python train.py --d_model=512 --n_kv_head=8 --d_mlp=1344 --activation="swiglu" --positions="rope" --parallel_block=false --init="normal" --init_mimetic=0.7 --lr=0.00804 --weight_decay=0.0 --lr_head=0.00575 --batch_tokens=131072 --steps=5975
Each number is 128 + 24 x the weight over its row's rms, rounded and kept within 0 to 255. Layers, rows and columns count from 0. Numbers have three digits each. The size before them is the row's rms in percent of the matrix's.

# down: layer 2 MLP down (transposed), 1344x512, rms 0.0427, rows 809-843, columns 384-511
# gate: layer 2 MLP gate, 1344x512, rms 0.0426, rows 810-844, columns 384-511
# up: layer 2 MLP up, 1344x512, rms 0.0427, rows 810-844, columns 384-511
down809 101:140161143149131126102084121162133104113152106150150132138121133150148134113100160123137134103133171131141141115110162123123130189130114089116135128117125140139133166140103079133128170090142134130161124168136159135055124134142108147145127120119085109130133139143168121129110149119148138154144129154165129093153148142128116123171163155124126134157165137157162122116183145131104140141157
gate810 098:126090117100151185089108117142168133126150107157092146107126113139086108080122146143138176065146108103088159123106097095118139124094090125146102141108133146123160159114112117145119096113113118102093090121103101132155125131124135133115135110099132110160136106121129097147103122161088157118136133128089171137145138116142164156129070130144176136142120111154083132147169140110127114130159
up810 099:143161131124131141071155136160168141199154128158111141117124116155124148130152104131104116123150084141114120130125129145130116119130144134132120121108141108110127138126150092166107095133157107116135147095169105096085139152096123066160137134171087146137159083145130070142123103097106126138146156128101144101121137134100084101138100087153144137120126152117058111139142102142121113123106
down810 101:100158152116141091120110132131092144182137170133138142133124152147122084118151123084173120090181113118114195111095136099137146128131120105158139104090149143159124173151123125131142112161122131114127135145189118121106126122167120112155111105098087167094118122140120164122117082109149122123098155136098148129105120117118109118184117129133155127133177174103111174118134118126134133161075
gate811 102:131158109109125165134123145121132130125117147154122115115136103178127122095124134152132150130088110139172151121167135117162132112162097103142114122146144143129115145132135128148125084111136155126119124126125156101154152115098122103131135143106109150153078154082098185098109121126159153141135114135122123144107126172194125167138143121123138137091122136114121137147121113149101119128142
up811 104:132134120111150140148123138130136134151140157105136079092112139148113131120124119166147121155090091164125131111149127141113169108165109114161143121084074131106151096109148149126145112138088148172177108160101130110137143115112099155160180129111109133154140140091107147097093139126163089129141088130145107150169123157187142123171120131143140128106151131142112136157116119123118170123113
down811 103:168147121152164124148125131152139140153120175092122088123143151135111142086137093144149120074112124142082101108093128161144133140083182085177162171084154138111137116138112105130092165132124133130098120131163105128122145103079149127123151131122156121123142134180075143138130160110133146147120131151110140130150135133123103113118090101113102130143152117137147129111116124144099167116107
gate812 098:124114120123082104123107108104116121083097107155125173119148101132128127108113129153137150122102108115145161155118114123131079154163114156148109094144116130128114165116118107112181128116144133122067147093141135093141110144121184109114136144112136125120152120141100103151135126069134155164108180153143122108121158122113107121093118164158141134110170104177116164125102176185138090114138
up812 097:130145143150154084122137107117125124091161118127096151119135112097119155137124093181128138120120141133155142191083100141127105152125094122116107128135159126121162140160148106110157158105152140142141164050157170103131092151143176114117165137110158126115124123153087130139146133134127124144105167139158120095147099128135152123090149152098142121138153096139130157151115171160130121096133
down812 096:133127153146104128126109116117131147127149138130108112100136123146102102133134100131153129171124128129175160130094079172121153112155140109118079118142121136135127171181106095133141100138083134126149133099154082128148121139138087092122146148121143169165125136154078148141121171110107101135134108141123120136131127150117123146113160122108099135110173145110167122122085102143125160141160
gate813 098:188134114140091104077134145135140123088125139094110154103135111101108147156087143120151147098108088148126168083135108150118119131140095120117060109145145090136152143110129124134164082110126110098176088161149126123146155119109119135144174175093157135107131179138140112111095100141108146109104110093133110122124128163110116146127091131111109103112134107176157144144135111152090116155115
up813 099:154109130112143094095175089138147128147117124114119100132121150094144095130183147153116091109141139083154111117131163161117121130118101135132095130146131067096102082112176122115127102132159127073101123111113121104146135106112121132112121192105133129102130111154121121162113131125086142129089088129095127138153134159097090140180095135086169149119116166095154155122113138182137084121098
down813 100:104151140106121152134167118122107124138107114095075131109122122115125137130104155122112100117110079087114122133125123162080110151093116148109125166157123116107138066098133135107144119109142153075088173110142082115127122129159132146131134135122142158132138121142135099153116149116107079076126103153119112118161124133104093116123126146104131158052160158160151140145130136131127102123125
gate814 099:117147133133093090142132104106129155137121109154140168087116111157131156138146120118112090088152078084136105095124160140138121153153096182151138120173123116085109184105091086102149130179122134138151096171063125084137140137104088123161126096098100140110154131140174134122146118133115134102103163156121115119147142120162115124172141134148136129093147085095092158100094102174147066129101
up814 102:109097135133119138152148115131144123069130095174134112136108129091178148142161144114128150134098167119116132136087159153161126149156132135142136125148125139113125160162112157118124145108121087132095166127131162068126111112079134100082142106119089086145140105094157133164085108116138151120137116149138130130134138167125169127145156117166147127095124135138105146103121125126162106123102
down814 101:107112125150165121109127104160143074131143095152126122105118107092126120145129116160114128133157148077102147129139100123157142148117146141112152124158081125128097137173166121119149094121180111111139113163076148130105183148123109148120157144141075162145154103107134146152146145161126158117108115120110107144121154098108120106111083124160098101110151127142125142143126158069128121142143
gate815 099:095106115150090130132103187144117143134142109166131169139140121166116126166118095169144156112110141112153115126107137109095113131121161128157161126129123112147160128112132132153127067107138103128134152106147116118117128079151127104107124133097123132177102139138107096116155156113171114130147131185108162142119132149132133097122128095138106116170165133162141139108122160127135129119106
up815 097:141124139105097082131131147154188167185134156095133109127103109134131121107119141150088097106136138108147139130107140143159094130125174158127098147128112168160124138093151121123151166121163086123136162205115104130173132122135152123159130135155161094131108113148140103114121129145140137115148107111152130146113105082151111138102138105137140120143090157066119093120136128079156131126110
down815 096:102108084123092101150126146137113166086166135146101143139140130178156099158134130145108120163085143104126124153170108097094107110136129114129142138149076149102161137102087132136145103102125175133107101122160137127091137125096150106129196147135141111170166131148121113118153082138115158090119156117113094163082176154139133141077130140121072099131093177102118117119116149119134134144147
gate816 102:127136150081090107084130143106142119158118146142093111138123081118138110100133135115147115108136158151135139143140138115121073129114141150137175160142104160169115105140133141128161140117144149121125125120127179146126136116156120088079160123126111139090146113139113155090119108129150151101145153125174084113148149104148165113120144122119149125151137117158147188104210126138131175100137
up816 100:122112141123118178189125110109095074156112126139106124144146143106156109120097117148127144148107172131119102141137153112109149135130100110148113142150167056116052147148133174095151153173092145080110146138118113118081151104118132123115103102148119122100141161118111141128084103110152119116114137117139143123124112095077105153159143131111118124076132156101138126125134131165167147155156
down816 103:132095152135124108137085107126162084110074158130148150125132145144183155128154123111110091093106165142083095102134156156170129140129093123159112133078140140122096143131115145145137132074110097145072155145135115119141140117185151122187128119149157119120100149095115117163148100126087108136122161106127156107164149095179122081115106115155163118130144143111118141127100132110091159118111
gate817 098:157100166125124071095147100128145111119100109102119116149143129177135114108114154116115157118152091127087129167128161160112131146097132116107157115122105116136102169137141093103108112117111157125097140153102131143121075118116135144113180081164120116151121143144111107158125118074125116145103125146112106142116120145107093125118141130122142112087095116140093127077096084150103115099136
up817 104:110104097151143128159111139114153110129125156180128108152143077162100126104136145105085125138157151146087131116167145110176104142139122149139093108102111151124150127139151134163121147125145089149110131120134092148130131116158168148146114132105158090144130183128098167103115098137159104128159116135125121120138103163114113128156088114117159138149090161145127143107117127113142164129149
down817 099:119115152133122089111158107130131135124108137143127113130130137146146143130112174110159141117175089157088136158094108125139122097083117111090165132144136083140083144151177068133118104132128171125062151094111147120127098111109130131094156110157146108170135159163121130115132154092097099111133124132113096143117124172112131128159155138162147133129078137152109119091106092113089113113118
gate818 105:132135147100175118153117108127144144129117135167120110135143095126089137105166087143124114108153126122170139172128115102128114159112132108100143104137120074133141151079123135103183149109130122123105096171100149084120111099137158156103136100094077154149139112135119159132133117112157158067124101156131140127097125121152146148138159124107120108130143144139123169134117111104145113178174
up818 102:158162143088121121171111123135092145118132182113142111127134124136139135088172108139154082137131164138174129114097145100116113157122145128093150095122137112135151160166109161127136135111083097169147109181081135111112127085112154146084155119138117172109123127158130132136120101095152147081101154167141141100103154145181114167177121116099101095115116121137145127156114119083116104133130
down818 089:090091146102119132129112138133140136132077124164120101149146204164090151145078146154109121136132152112130104159119132104094131157143136116129167080119158083112122086095132134130108119115127151103137131161142162151160059087109097131116139154093131104123140130129128099129173159148123138147101164151126121140084133127129107107147138117154137141116145131117111131138141119133135120096117
gate819 101:156141130135158158092116133120124117155115126134106144110139141158153129131102167108130132132176125149145054113131113157135101146124159106114141127148164156124125139124106121144136134185135154117166135146124109148142106114122115096122102147141183141162163138133129104159134118134142136093099124165085105104081105150096114151131106095117137138137148127138144099144120097148167114153134
up819 099:125112141112117110152141126138168130172118094106110101108125159164098135180127109158148095122131086105111153138105117116075140131140164175084099136072138156154128097139127136093138140127110168129093158111121143130187094145158127125118162094106131122122136117098134111158118128123121123102110104110117139095149109126122072162165134133151129125121095114126137106121145171181147092162145
down819 100:152177142124155152124112136117176166152150109112149120091097105116098125110094109175145118154122125117111168119105132124111128161167151155119132160059176153115141165142205145126146134131090124129130102149129095099107098135130093137144162146146134124096153154094140129110073123165120095142107133093152084125154130127102129126118125111145091135172120140158132121114159157130106115134134
gate820 102:149144135120141106122073128149092131130110117133129155091140106136145112152147129135150104164108147143121118142134150112136129139131120100134121141135113131140081115171108151153111132130171109110135100134146103113119106160152183084161077109134143147136115104156145145159191095156123155127125110156101118126103111153079125156084132126140072132143115145107130153126124135122104108102129
up820 101:153140111136093159091114127107152099082122122135140151140114096102138105118124118134118173101077114102101129135139089154167095157128161166142120142160139130123120109113132113145121121156086152129129138119073141097109100127132089143142159157129121102118108179135151126141130116123149118125136170134164106109150184118121145150106089162114144138130120104154082092148144107146132142124142
down820 102:108114136123095126115117129160143122124081149125163151124115122117152125115126115132107144120095134133119093131147139125135153131143153150104126152160094098119102123144135125144129150140086118136104129119109123140145124113149135127137163100147103164109108179109179113148126148153168149119155163115129120108142174165101142124138102141116158101159125137158170123150124111132196121096126
gate821 098:105106097135126129089102146122112095102129124180133125134132095160097120105126148170101184118095131083146154146127148101123076120132092159154118119122094127125099119070145163126119118148159106171154086086120102117121151145141119142109103113156145113126131150118139117091113137166117110113100091148164150123119148108140107130127103130131131157134128102142088131139075128139127186136116
up821 105:143132155113178174123100147168106144111130114144127155121162127104188106142123118163125149138155141091133119130106137169121114116119104098121122170140156112082139121131094102133106109156171124143119102102131096149145151152112082123104108112090112068076060102127139115131118163155141133092069120093178161125131139134094109116088159161127128177131146106159146126133112142173114135099078
down821 104:125183172120126170131141142145113157120132077122119127110158168094196137143167134129155110138137151170131101068115107136132105093088112146120142148107131121098145135152071092120080140160132132080110082120111146134120136143115105095131123145120119118106096112137149125131142148122124145117128119155124088135130135114115145149117104120090144133141124146140135160150138122134120131098134
gate822 105:169175146065113111127124138124118166159095126128126082116116116086142142144128141148102112151111091123136122163110138119096148137163149139148122081111124087086138153102105105142118088165122181113134104097081141157157098098161116139165231142098163125114114153141101126134140117144088142108122099151126090102105081140145134162153093169164116089133125137130110124146113123146102124128101
up822 099:151128129125132142127120108138111099117096119151124125102087162183095124128135142149160086132097098142112102144104050085117117135122146132127099132140136175162109138175147149095140134147120204152131140191104118153112163132105106117155084129115154111112180129086121119107119153165167119135115128172141132101149145119111085142142115151135117105158137122119139151164170105132151148163123
down822 100:120142097114128163143144125139124149141098140159141101154138127125100132129089116123134084113091154151128166137136129090124145138129151113066131079156128134157110144108151131129124107130126110129122154133140121130182124159135127160184115165153152159109138155098058121149122103155140089124147122123150148141118153095158119147160123185133103095085136131107167201172121138130154134132126
gate823 097:155112161134100115135137125159105102077124124093130117102141093097139077127108149096148168149092125185113131111104139131110188130201076145150109079123142102173194120159133119121126067166155101134127124130132146162119120155147143151070135138117113151115150115133132123120102085155114107088153117108154128147155151111138114180131117148105118109141174130125136154152127126153139115143092
up823 097:119130145095121090148078170119094155117140143133144130091136154125115135156146121133115106137110089133116142144124133116154178121127094153160130110157136098184132118125111147112118139123117140142149106119106137126144134101120128123148090133111116096145124112110118140106131087136122106131078095151149161094103142139144129109113108104117124139114126122124111105053136116102104073171151
down823 097:127153102113155105157089166115108119129130133097123111086126137116120156154139093130116127172136065166131127158122118122136159163143081121178121101174128098149137113161120159131118096135118145178089139067135122133121100128117142153113139143101113076113155118154086127135137138131109119151101085119130146152090167123105109124109073120114106151131118109102113110079106141097145111166116
gate824 099:168107132129101095142163137131137105157095119140085132098144120155158144126154163132102116132105181130134118089140115117119053141105144116117118102102139094164085150155105131119127123083130149100150067058100116119123144096130109152145147138099165103107125156115138086151132095127152097107129090141101150159102159140097108138165105100165113115105149138093116118185113142185172139095099
up824 098:167103152103152086148105124140143128100176112107094115136134152133155156152114126143103140128147140117135154145145153157102113130116146103107108120100163103160105097151163102151147118131159150090156092140116112158108105127154095135121170153132126119131095104116107121168087128139159108156130119110134159127077106121128145118175147120128137122126135145134126137169114123121149176133096
down824 102:116144153111111155093113137102145140109142122115172128138124171131151109127117142127147113147130130155116115136137139175113112141137174130116141086114146144119138121160101114153145164151152133108176130141161131160124125166135107158127153153085084137136132074159117143137124149133144102144142095068135171132105153151125164123116135140136095131147105124120136122159106112108097172135172
gate825 103:141155128182130178129152111123089093146078098126114116140153182149076150136128098143134155103095127154137131155139052117111139135120133115153143137144165127130161088118075167107140113069134136112158087151122101128120131097123108084112148084101153107146151158152106140102125111130113119133117099093136121106130132157120135143125148122152119144101121135142122112142087107104093159096132
up825 102:130123112086105129144125141130063132108142175099106165098123114113165133148124099107114110125101111060125111059127175145142126105086122137125155121136072158137123112163148108139125105129123160106136131113115172144082156164101116143103141121118092130118120137124140107130148125097155092125120137123129158146155108102085125121114147107171136177149144166121154124093154141107098134106108
down825 104:109171103193099161134124134150140109124124135084151163143122143102151127094094122122145157088116112115138143151149133113144100099073159120148125127162162123130166125146120154135141123145137148118125153095127128089141135150122121139115148175128142138143104170151157141096148190138123099122155142103115124164105146135133122115129113192140099112085080116109129129131144112094157094143155
gate826 093:138113157143102132158136122125121127120095103133129105133116135100105113140080143135103107158143118084141122172128096135126127149138139066176089128131158099121159105127138141118115136132159115115165143120123131168128135118108093112093118128098106107164151119159154116114121142091183127141140091131114077153129136106146160117155128159126102114136138115131095169101160121117074132140124
up826 099:113096156132114122155152154169134168125145174187103085112126112101092103166159106106137147141142097137176112125143123153131111085142088112131113131111148103177079102109133104125130115125170105095115125158157149159158112110135168120117152113135136112106093118142125095091130171140124120162146157149159154167119146123088125152121166159087101096122116153106141119135128136162183107155146
down826 099:118147100131137128141121153112089110108147141115130149137119111116128148085155111139163107120140124138113137133132117141122110100125129148146152139189121090129159170136110115133106145146137130158127118107116133068101133114094128124143130108127160163152108109136155140118148152149117131102139112113146125114121087145107120170156111134114164122109164072162119176100124102116122156118114
gate827 098:133130102119145139115151141113107130115148122109139152072126133114126171118129128095172135118129100103127127057121150110125106158160092167140120123131122151167106195140150088144146092117105156197128086160164091122156136161125083143156104116134133127115146123089108134107163136120142143143106102142097092136106099131156107149125115153123113127113129091131131131127132082145148081159159
up827 098:162106111152086079115093137181125101151130158127108081105128111152099094139100125159166100093127102148140157157111114128157124135108077133130143123146061103132143110145162131116124136148137155128138112106142112170132153140091120101110154151097132109146157151123094133092144145157086126089171138142141152108146154143095128154125129141127122154101122156121070118142106124108080163132136
down827 099:138149118154125168122132126116161119138098162149113122117134100148140100143139138114116117132172109148158128080111108144147079106164101140119126114120102116133099115145120144163115135150127143117145162125124105144122142100114147112104095137101114097143150170088113130105128077167080088091144174085141160065136133120127146122166117173122085131143089106125067126136130118124116141122147
gate828 102:116157107115103092148106151142110145111159124110135125156109108137081113119100118161121146190145108128115170096122137109119121183171120092131104159093139147166148128113152170149109122121114088121170144133118110151127155114105153130132122129090146134160089114123120121110128130086104100106100110198114188152100148129155115146099144191144094110191158142139102163130107120088123139143121
up828 103:090133138131094125152089143143126132082122137101106070121075105123099137141104101107099122135133117152142140111110126111155129128172136091150142167097159161118129155139103171158120107124102113120116161106133125124129114144099113114132141057123126167122123107117136098142159090113133141129091133143156099209113118169097148118161142164163094110156114100163153153134121112116121175123111
down828 094:171106119134127156157139101094112124134103110112136085112122119117116148187126150143109109127121123127157127105097089099162113202136151104144150129146131143125126151151060103123129119126157138149131114107149137090112096087148073152128133088130132120143140140160146127144156190137143130093177165107169110124122090107124116146155085136141124136155139115146133141165146167107100127108100
gate829 094:102141103129114105084128150092102080150110171113122124131114140127151119145112145137096129145140112103083149145137121117113150200144117141125103105131107141137127076144148142111133100145125077123123138075112149151137139148160100184133123174105131169114145150132176137156110114109147102116115134139115166134129127167160088120150096130113078123113156127108134133119105123139154130137068
up829 089:131130121104115087138106123126150138161118123135111137122120132086156099144153124155089122127139129139071126129163125160136159153102121123090104108107121101118151100139116134121150153115124078080131149155152138141140143121157137140164132147143105146133155127133113170081118164120117078095112154125115150109117110142132174073143105168104127095156120101131161114131155103124139159127084
down829 095:115113157099164161143152123133186162138119098124114117107134144088132133121177134093115145137124073155157137133110081135119105143081132084123117132138139111154109159174168131110116170107133073058150155124133169159133141143151124141142126125131110151143095094140151188104133067120132126101122142097189131147118110153123184102132160158126123112179120105126159147153151094126091138101086
gate830 102:099123078104124174128131131130128123132126109067134116099137140106102149096125130117105127166066129154125136138107110078101100153101089141110098109123092118109138098135120127123094082093098137096122081147135098129135124179122095151137078137098139114135122147074146138121131111123124109122127125111141098142147132098092130098153156122101147138118128138095097100135140131160132171152134
up830 103:157125197145145118149126131122119086146131149142090121155111162114135142148113163147108087138138100170158152093132121115139112111117135181103153141148129145142094182138097108125159163171102124118140117093067061147134133173137134150136139124134145120141139156129104126170113144116144079164147171134138164103119136161158126127143124108160118137158165138194089113161093126094118106121110
down830 100:117091151221120077103141139129104146131160126124101109096119161122130132118123099125138107156142143141123127138122130136131135108101130149151151118122108148119148142164132095140157108181124085148154114138101128176122147131086130129142136098105136146118126153167119125136104103133124143120141155165153149117129128139147149125120163083206098129146153084143126143127121150126128103130089
gate831 107:126171115106142133143120130117110104122094130142162116146115111121134153127130109177138102099077120093092165175142132142157102149102112114112138118113134111105111126116127090089127150134096104160159115104090134117158126139100160134093094118136153092135130145128155131132139083137161137152077109114124100123074125138153123142165111123108132104135126132110133130146138150165095113076140
up831 107:156143106139134167100148098113089127129159118110095108127132158123157129111121118137107133117121125141164057101147132099150137102115114105142079076126106116137153134122132107134096146159141118104154134112114176139091154161116127165108142119123130180090148139124120133120140124122100105129115154165136167161156160181153110109081105163160120098104120130140103142175098164113187083109114
down831 105:074123098166129143098120142106135123098150137134146138134141122102158149139124124128135134148145099137166169141114136147107117105118111136180111131130131152107106173133111072156124135132189114091108113159130132134109139160143139134104164170135121061124131135144165141124150154118114129185082132111141120140098157146145129148138089119114111131138137102135115127149134099116132107145157
gate832 103:079112113152141116128089114151118104149142116164118106143116088129059148128163114120126101097119130102109134162127125111139128143151142076122094116152136124137154094059157146125097104106143138181125153105103155137114102158159161121132182104154181108137106152171062137116130126117159133151127085169133107160134091158137142133143130099104131133118137120127126163087131132123112137127146
up832 104:149125138125153113140143089111130134111143129135157092138153129153132128113113085132081148115160145119154109128130082121118109122142071135082127117136140089111129092117095099146156128126127091106103112116081136118153126105109167175139106116129113159078118160124153133121143140118131189149148094115095098143113145135116131128102101188217122091154088117143148136188118110132091141118133
down832 102:135128128082096115137142077139152125171127070129126116091149164127083077110138163160130111161141141140131084154163153119093150138170113118087102168134115133108121094124128123143099109099096113158122152130123098121133122095136178164117087089155130186163120168142107110137117074128100141134118135144115116159174150153100121132143124123153140134175072151096100112129119129101102102114140
gate833 099:139150103166099133086152111127136111085149143139112111133142086175116106101116121150119156153160131064113130114168160118160115133141173131136124128089137141146093153146110148160117117118138097167145136088146166085153133123125131121137161159093135143129099148122135137128137097121091121138140100148132099131088090122157092111167147160125084179147163148080109096107147111117117135119095
up833 101:107139148067131109142122135134138160128145140182110138113158110119074118126141066103140135100089099088095116123152128149108092105140137176101132108111152125090161138084161110082135150140126110095088135145100110117139146125118147078188177189131126131120097115119096110127109142130140148145129100138137112151182145149103141113134073127129132104152110093110098130114127149130125148088104
down833 102:142141120126121115136095132127143123163116119137110128128144140098117156146089096140112118104091137128123128130140153158168119175065160168125127125121106132106095137136167094122145120178128098078148114097117086113167145164103105122135130135137098103121116146119145121150093095159171163137140121101123119150119172127118151160172136153083108112110163125091100133107095173158134104122100
gate834 104:152164164107140152123141143136128148104112144108115124142130101100103097131156103142097115099133070085103126126114128152058094117141092180126170112174101128117123115108149075162144107129105097137082072104119171076106126120094125167135129101139147118141145119131137142152181123103178116132157084122143133128142137144135106132109147129191141121134118126126135109133114140113183101126140
up834 102:123106108131104122156132140058115124136111120125172136105129144132184146120121096080071066133137128159118133142125146144150144110182152077129138136115114175123162171134104134132110147143140112128125134164111139123089066132118125108153137136111105136149123136130108135155118120174087161134133155105128123137153120148160126117147121146103070115112144133154120167093162127129095159141069
down834 101:125147103150141131107165105084128158123132091133129090117145119122175133148142106108159099125158122103142078145076083137139123136130117118149130113133125130097142132119107152105153162092103107109152149153097135093131090111127145158105126181134159122132095098128179104146135179102131117118134120152150157095118141186123146143117124125167165132130083116103164116101125091120096158146126
gate835 097:149120149114062108138172110110107105119123134157159112147156147145151129102125131080100136103084120152111157131076086095093153154133110072139150141135128131117162143123133132115128129137116118143160151129131154150099121132137125141135109128138120118117119151153104197096106085129128161102121145156101131137134120136121105136166131117171161100079107116108158150116106145088128161135160
up835 096:110114123130086171147131115131113108137133144094119100187076091117115130100166149108160100152151178128129166108099119127057144147137155093091108195113141111125143133151170119169168148154144078134133139109115115119110163129105122144131137157122074134104136130119111168111105126159189134137103155125126143079140139127125133098147151148119123099153127113122116110118126139089152148129163
down835 098:129080169133139135173124092126175112136123099147112126155083127130145078114141180090155122165121168141111128145123158137073114152122126122111122225114101158142122167151178121164135112139122121151128097118144124131135133084187150119131133147149117153119110085125167123127149108170142104120138132122148128106191136112151110103087160136125169087166146155101120128099130070105149116136131
gate836 099:156125123102130093130146103132117146130154130099112132117098110088125098114173120161111110134099169111094084140119106137110121156104173155144140140122131133107187142135114107135127139105085127102132147154118120153095155164124127123106117125159129178116171115122089096167116092196111136100103158128102161135174137149120129113119098114125162160126160127176146174143127218105161096100096
up836 101:103120138096128065148159150147104124122148122163054146138184110123115124158141117116124102146142111168125174113103118118103098147107168148124118144139143145130124142133116124129113102125097181103105125167142139100124120136116205110143157098118118133153166149140133098125142107137068097156081143109156135130112148156117100152114143151138137128074142123125141124148143187159110149115096
down836 101:060097120135119128104156135158085143148154101111089124115179097108111151176121123133153136146112112121117107107110101120084135146166156144104114154146163145139157162112121167124148123095167127130131113171171088120149143118109125169134120091133092138138124110113116106137129077156094127164119126091118141124138144133106116154132153107144169146141101150103132160075150161116155184145095
gate837 097:112110104166097096105156149089147108123175129126096105153150090156090109170126103105133127113104154138106130160155120146157141149153123140093105149124078112138176163127114121095107131134132100173167129140123150090135128121090155128114091115115102130093136126115141081146133123099144163170155076138100102092134141187106150146095110148135147085131114121160118112131109143144123130146086
up837 095:132109119147134134138093116138080107118149133112141090128095138165090112130077117098123140126154118136157125142129119104133141141077109092133107077127140119122093153151135084129109125124084108159093166148134132149134124086100137135053156158140140182148124157136138112137097141128126105123137117134124134170115111147134132126143151111151124128129150102109147088136097111150124108146137
down837 098:147087137157101108143133107167181086113129137088148158119096133113128180116121136115111126142154091121146144115149161153145130100175135070163134117160120192105119123169138142165158123175154105122128150121146099112110105140121165157078124156104147103109171154164090130149114136090170146151151113117137119149069122149137096113111103092106140138114127121107150110123179118068140122105119
gate838 098:166162132124146106122132103131176065125172150120136134147122138106174107120139085119146126103152194137148103104141128090118156206144119115128129137130092128138135171116152167158117099131130130141124176184145166129095127130105164094150149135134122140133120147145149108098126087135154132100135136179099112130143111120126161140138123124138116143169177133122135129123188143136133092122114
up838 099:087131103191145102115118095148103084104139100134125133157150118128103119121094133080135128108095150138143094163102122140157147142103177156138108167110059129159101161115140179107132137155113126101120104132151095120166145137085151159131130124154090138093121138112172126091101109137147166134156142122131144132172134146160123114122138098137127119102100158113155137141122129104127137146095
down838 101:170132106142135122185145122135126133099129127113083095126148154109122076134085144110061158110098155165136097153112103112104143143155154098078141137103106112134123109120130182153138141156157138146127106135150130124122161126104137152079173129151121148131120187134158130105116149127102139104148145094137090131168142156143150152174091114116133123160104143136120178099140188121121111162111
gate839 100:095085140116104079080152164089153123130135069122119097158141167131093133147134124082151149128125140127117121134100082167118114119109151127113103149111137162155151118122116148136106112119087148140133130139128141151160156101128146104141102116156082125155144087114094130115114122114147108144137110143116132147133103153127139143152133127124135146140128125094131170130166137099128157119160
up839 102:133104124143135102152144130069168151160090113125171129143150144123121143129147143153145074133103138124137150128107140104110111126165135132140112137165149130092131135147101139144114147093146115114134118130158124161140109110116154134164137143164136136175150114103111100129129110148098159119086155082107094067162109138104168149134131168132093133105114132152162153130121117162123154154104
down839 100:132147082155150148132127091154119161155118139100122149104129143153149087124156113085135119149119170124153182131137164105105122179109119122072140107134116124154114099170111153132119147106106130143157142139134131115118125101142156104175131155157148117089111133149148096093137029088115157141132117100112121133136092187146151113142124169136150148129121156129161157050113135169129119141130
gate840 108:090117110125140128125144153105165132160134084121155091121123135095097126134123146146149138139100111119104206137069129142149114144101115140172089167150083161110121125160147121127180088147145123132158122120171131138082172142124122161129090159110155131105147130171124109110115125127113128139129129125126140143160105083145093138105131125157152162193137156141120160140131150102109153124155
up840 113:098109174115139112106137162097177137141132105128124127168161136135149123135137134137143101160058187154118110134125136104087150141138135124152136159145146122122113102128148137120164099173123136116121181171112106169055159114129109115118136160163161078110083148158149116128133120136142122116114124133129145129126104112115092142121151106144154120149103155143102130114149154099118181086120
down840 106:165105138127114115125172160135117160146133149152126118157123150162110106132162113102118142138113187126156116135103135126126141116176200130130094143113072141127107114151123123139190093139119189126149090142122162162098126155081158137124126113101165124130109103153139100137141168134130126143164156150135162136121109129128114158156184177121117170132091118122131125162126164073137115138132
gate841 099:118182130145135140123103121141138105133159116098114091132105099119090167090134097148117146152154138149151138168097094155163111128108112134124139104153138086123143119139121132110105104121125122129179118086118132081127160088160110154133125139124139109167143138164101108098144143140134144105141104132126143121122140135119154073180131146126065123139139096122127153120119115108142128163116
up841 099:119130150126122126118123131119136104149139147104105094137119115101123100122143101111109118083110132147092137091175165106136145186119144105101119131076071160110148129134102130090107120135101115119167135164110104158135136143103121142125136093124162157081161107111109145147085087083081099103138115101098078116107144145160178134116174134178137127120193129102148158148146134077123127110125
down841 100:145109164138151148134172174151126136138129133118110118131099134165117133094072116156147143130146125098160104157107130112120092117113112158091118138173115083113083183164157118168122081107147126164130095098126140109139170106117088134122112153087105093125084139124114155143119141124139151128136129132125135125114114126123112151121128109147131101103128130127164073121098152149152083095134
gate842 100:134085138179188117131130096122146139107099139113137153092140127097144116155120163139136178112144117113141166108142138113114108149105107147102148115145122151151150126096104098082143176147127140130132133119109159146129170133147130110141145153115089118168108124136148131111132120109146107153116116138116154153166106090119131151136080126111098141162108209153136127127111121147135145097137
up842 099:110112132167125153126118121125123126157124152149120126128186129113095106144111148120083146109107141127123145124118120107108095110182120145128130127102118137086118060090119112105110140163102124155102189094112107117097113131158127135149168113096106123157078102114123146105098122063118122114090113099178139141113131113159101083168106157118129136084097141116136139148123144118111126142146
down842 100:137168099101168133171137117104088166160176146113123100086086080157136107136131144141150120186106088157088106123129153168174096123076114127131116115093143133114129125112090119126090097128140130138124131079126117137092152173110156109131110117168142164140102140135176097080114113108126122151109195113093162143148122127137186137126156094132120110114123150136150108094164128137123162161144
gate843 096:092142083094127088131169119089121089134075152131091111066139134170140091119114120115143130141113104122116132107151146091125105134207169118110107118118133116116137148132091134154112129159086126106154116117147098146134119111128134102149096114139138143076111133090157110131110150089155163146132123130151159124126148114139110112156159091072098085131121137102106160148154088114161139099147
up843 095:105139098101119114119146089130152122161116152139130117107107147161158127153124125141190112136111136133119101105138156156114146111146166118131123147095127173096140128128101090101095108145100137151149106151151108169145098134078097098151151118158085153113128094099141088116132143098146163135124117123159154130168129103158161081170127133105130121123114154133117150120166127114112140090149
down843 099:064118121097104139165126108132132131121135105128158183127143143117143179158126138127151130157119166124166119091102121178128089141103139148145147096116110107148131135130136125153091078155132146137136122129124131140126119147136147160138181155122112132099102120083144089130142115123144087166144181100131142118184105128135112112152127175133129126125126101148154151143115134089122149144142
gate844 096:117109140120092155136129118114161152114113146115122152084103077156118137113131102137108144131114135108127128103144147123122092146167156136115084109060166126114168131098132151151105111187116121192184141153139138149141147075149129114141113118109137160148136160150165110094114127125117070105137128134142132130110088125120131158142099151099109120130163128134103147143113134101140133150110
up844 097:138106124113141151123113126144153117123133122172150164085108152149140179120136100124117164090131131140132159134125092136172130110140112139106150124102098100108141142116093133104112131166116164165138134148105146105148110094098104116107192131113136146102105113124132132132114158164088128141125136112150145133128112115175100112110074135110085153119149089114164131122138149107088128148096